Weights of a small GPT-style language model, trained from scratch on English Wikipedia.
Size: width 64, MLP 192 GeGLU, vocabulary 19455, 2.1M parameters.
Architecture: RMSNorm before each block, tied embeddings.
Each number is 200 + 40 x the weight over its row's rms, rounded and kept within 0 to 999. Layers, rows and columns count from 0. The size before them is the row's rms in percent of the matrix's.

# layer 11 MLP up, 192x64, rms 0.252, rows 54-61, columns 0-63
092,149,162,222,186,145,214,162,162,213,175,255,236,248,285,163,191,215,174,159,179,153,207,160,247,248,190,195,179,223,186,251,211,228,181,182,226,159,130,204,200,179,194,195,175,163,145,228,206,161,243,243,264,133,163,188,142,154,170,205,261,171,140,256,89
091,211,211,216,204,143,244,176,229,307,122,167,167,236,137,108,237,150,226,145,157,283,141,243,159,191,133,188,191,169,171,186,210,205,130,200,229,194,182,227,220,210,240,202,232,169,244,173,208,187,154,263,191,190,238,177,215,225,278,202,233,200,213,230,180
099,177,157,143,261,202,185,253,219,194,214,152,262,211,308,173,184,142,159,181,214,184,242,255,224,210,167,190,269,179,260,215,169,232,159,133,192,237,175,222,160,214,126,229,273,219,175,243,207,193,179,234,219,140,196,177,240,234,198,212,178,166,103,175,162
099,211,261,266,173,263,200,204,174,226,174,198,225,165,160,128,156,153,142,198,228,190,203,201,262,231,158,191,149,195,204,204,225,211,155,195,141,197,196,206,219,138,159,152,197,145,268,277,149,185,135,280,189,169,250,240,211,267,149,282,209,202,215,186,212
095,239,162,258,196,245,225,183,160,261,236,254,197,225,191,120,193,184,178,232,138,153,133,255,244,202,182,215,159,182,178,160,273,193,215,219,195,198,196,259,214,226,196,169,155,237,154,183,217,262,298,192,229,193,242,219,259,185,181,270,136,209,214,138,258
102,240,196,168,235,188,154,179,187,217,228,268,210,156,201,208,165,142,168,135,274,269,179,177,238,138,211,235,180,184,195,178,272,173,164,214,165,204,225,240,231,197,249,211,196,145,112,191,224,192,316,199,177,203,246,231,179,272,232,123,229,206,185,211,152
096,193,250,223,161,148,224,235,148,174,226,201,198,142,222,247,233,197,277,131,206,246,226,155,259,209,227,199,131,192,249,123,170,249,218,226,212,177,195,144,213,181,185,95,275,210,205,201,199,201,190,180,239,177,211,161,268,260,171,220,193,189,113,182,163
092,242,201,219,240,205,160,169,215,286,238,176,206,209,181,236,233,151,156,249,160,239,215,170,261,210,213,232,220,177,135,184,190,195,82,133,207,272,125,183,146,195,264,174,243,175,175,262,236,197,181,176,214,196,199,172,275,150,188,212,174,161,252,171,213
# layer 11 MLP down (transposed), 192x64, rms 0.241, rows 54-60, columns 0-63
086,230,246,211,219,151,170,252,199,269,289,131,267,186,172,252,139,210,209,246,248,247,211,241,139,127,160,193,213,207,183,219,178,151,212,205,186,242,272,227,155,213,219,207,237,163,217,220,225,250,168,249,185,192,202,214,264,221,126,197,152,244,239,195,261
099,220,206,190,205,192,177,168,158,138,173,213,257,160,178,274,165,179,214,250,166,182,160,128,181,234,237,240,215,212,232,250,205,201,234,169,154,174,209,196,163,172,173,272,234,239,172,187,195,157,225,39,159,151,119,232,189,199,216,251,192,187,185,163,210
094,280,270,187,203,196,168,194,237,167,175,293,222,176,152,213,155,229,202,227,188,201,237,202,177,221,236,213,165,206,125,276,209,157,206,250,180,188,224,241,200,176,192,225,163,240,99,204,164,215,249,183,263,244,200,204,291,229,171,217,256,178,261,132,189
093,205,166,128,186,219,176,172,210,169,174,205,144,235,222,169,231,171,225,182,216,128,228,231,197,158,217,289,199,178,254,275,205,222,187,229,203,240,251,171,87,99,172,210,184,253,162,114,172,233,201,220,194,218,135,213,245,171,247,177,198,187,212,248,202
106,227,232,164,231,177,168,189,300,149,200,214,202,220,216,137,202,208,154,245,220,240,244,202,192,225,178,189,235,144,259,210,143,260,171,131,157,237,195,91,226,244,175,194,172,147,271,164,151,192,142,245,192,214,223,168,247,233,152,188,244,175,222,249,189
099,124,214,181,246,171,219,178,154,234,261,216,254,168,169,244,150,169,210,196,175,148,240,142,256,203,173,197,177,239,166,171,227,248,204,196,192,188,242,172,128,190,154,198,221,252,263,188,188,192,207,175,203,250,137,302,153,211,236,149,111,156,181,191,140
088,157,233,153,292,152,198,207,254,254,238,90,164,242,225,242,202,228,206,167,250,190,153,209,245,250,214,185,205,214,179,219,202,104,186,200,220,177,185,161,260,193,177,160,155,112,134,230,170,158,239,158,211,192,211,246,227,257,168,213,182,191,216,230,173
# layer 11 MLP gate, 192x64, rms 0.237, rows 55-61, columns 0-63
093,218,260,169,239,244,192,146,227,169,188,290,233,112,242,203,196,167,159,157,208,239,180,176,152,233,165,221,225,186,216,224,212,241,195,170,249,281,217,146,133,204,241,286,194,194,181,218,203,174,254,106,152,180,223,252,265,225,192,178,173,170,197,168,232
103,212,204,210,184,211,170,170,172,228,223,173,152,130,128,242,218,177,185,127,216,238,200,191,177,184,189,246,246,232,156,221,129,280,126,234,192,177,153,182,124,261,258,229,275,201,213,162,197,249,222,224,208,168,256,243,123,220,234,134,212,218,225,242,212
102,224,263,206,191,172,221,198,104,237,226,242,245,185,268,162,195,236,234,203,273,202,185,186,312,132,160,173,226,194,214,222,222,226,252,163,209,168,242,181,173,199,247,183,218,201,157,190,279,265,222,215,173,163,174,121,171,176,229,209,235,180,112,196,194
108,242,170,210,145,262,222,180,243,153,262,203,187,211,150,154,141,100,175,189,178,185,264,199,205,232,154,236,282,176,249,193,233,195,185,189,166,160,228,197,179,210,223,169,171,159,177,142,162,232,246,261,223,295,188,218,243,221,124,189,171,152,206,151,205
095,193,157,223,209,187,170,173,243,166,232,275,218,173,218,186,164,157,193,190,251,278,211,226,136,199,196,199,230,166,258,221,165,116,167,132,218,148,115,196,201,209,191,177,253,182,107,244,210,161,207,209,160,166,177,141,255,219,199,164,210,246,296,226,220
094,196,198,242,167,173,226,177,247,190,237,179,180,178,184,205,176,155,271,174,167,233,206,285,283,151,182,227,157,163,283,204,182,200,191,214,183,161,221,218,221,167,218,56,182,270,213,186,236,248,186,151,197,265,228,224,258,242,159,251,184,197,213,171,178
099,192,238,293,224,174,185,208,154,181,155,201,243,213,255,179,230,156,238,219,208,112,138,182,265,229,226,136,215,234,223,159,230,208,160,196,207,116,247,142,223,232,131,248,183,195,235,215,152,146,184,196,198,192,293,210,180,220,229,168,170,220,209,119,180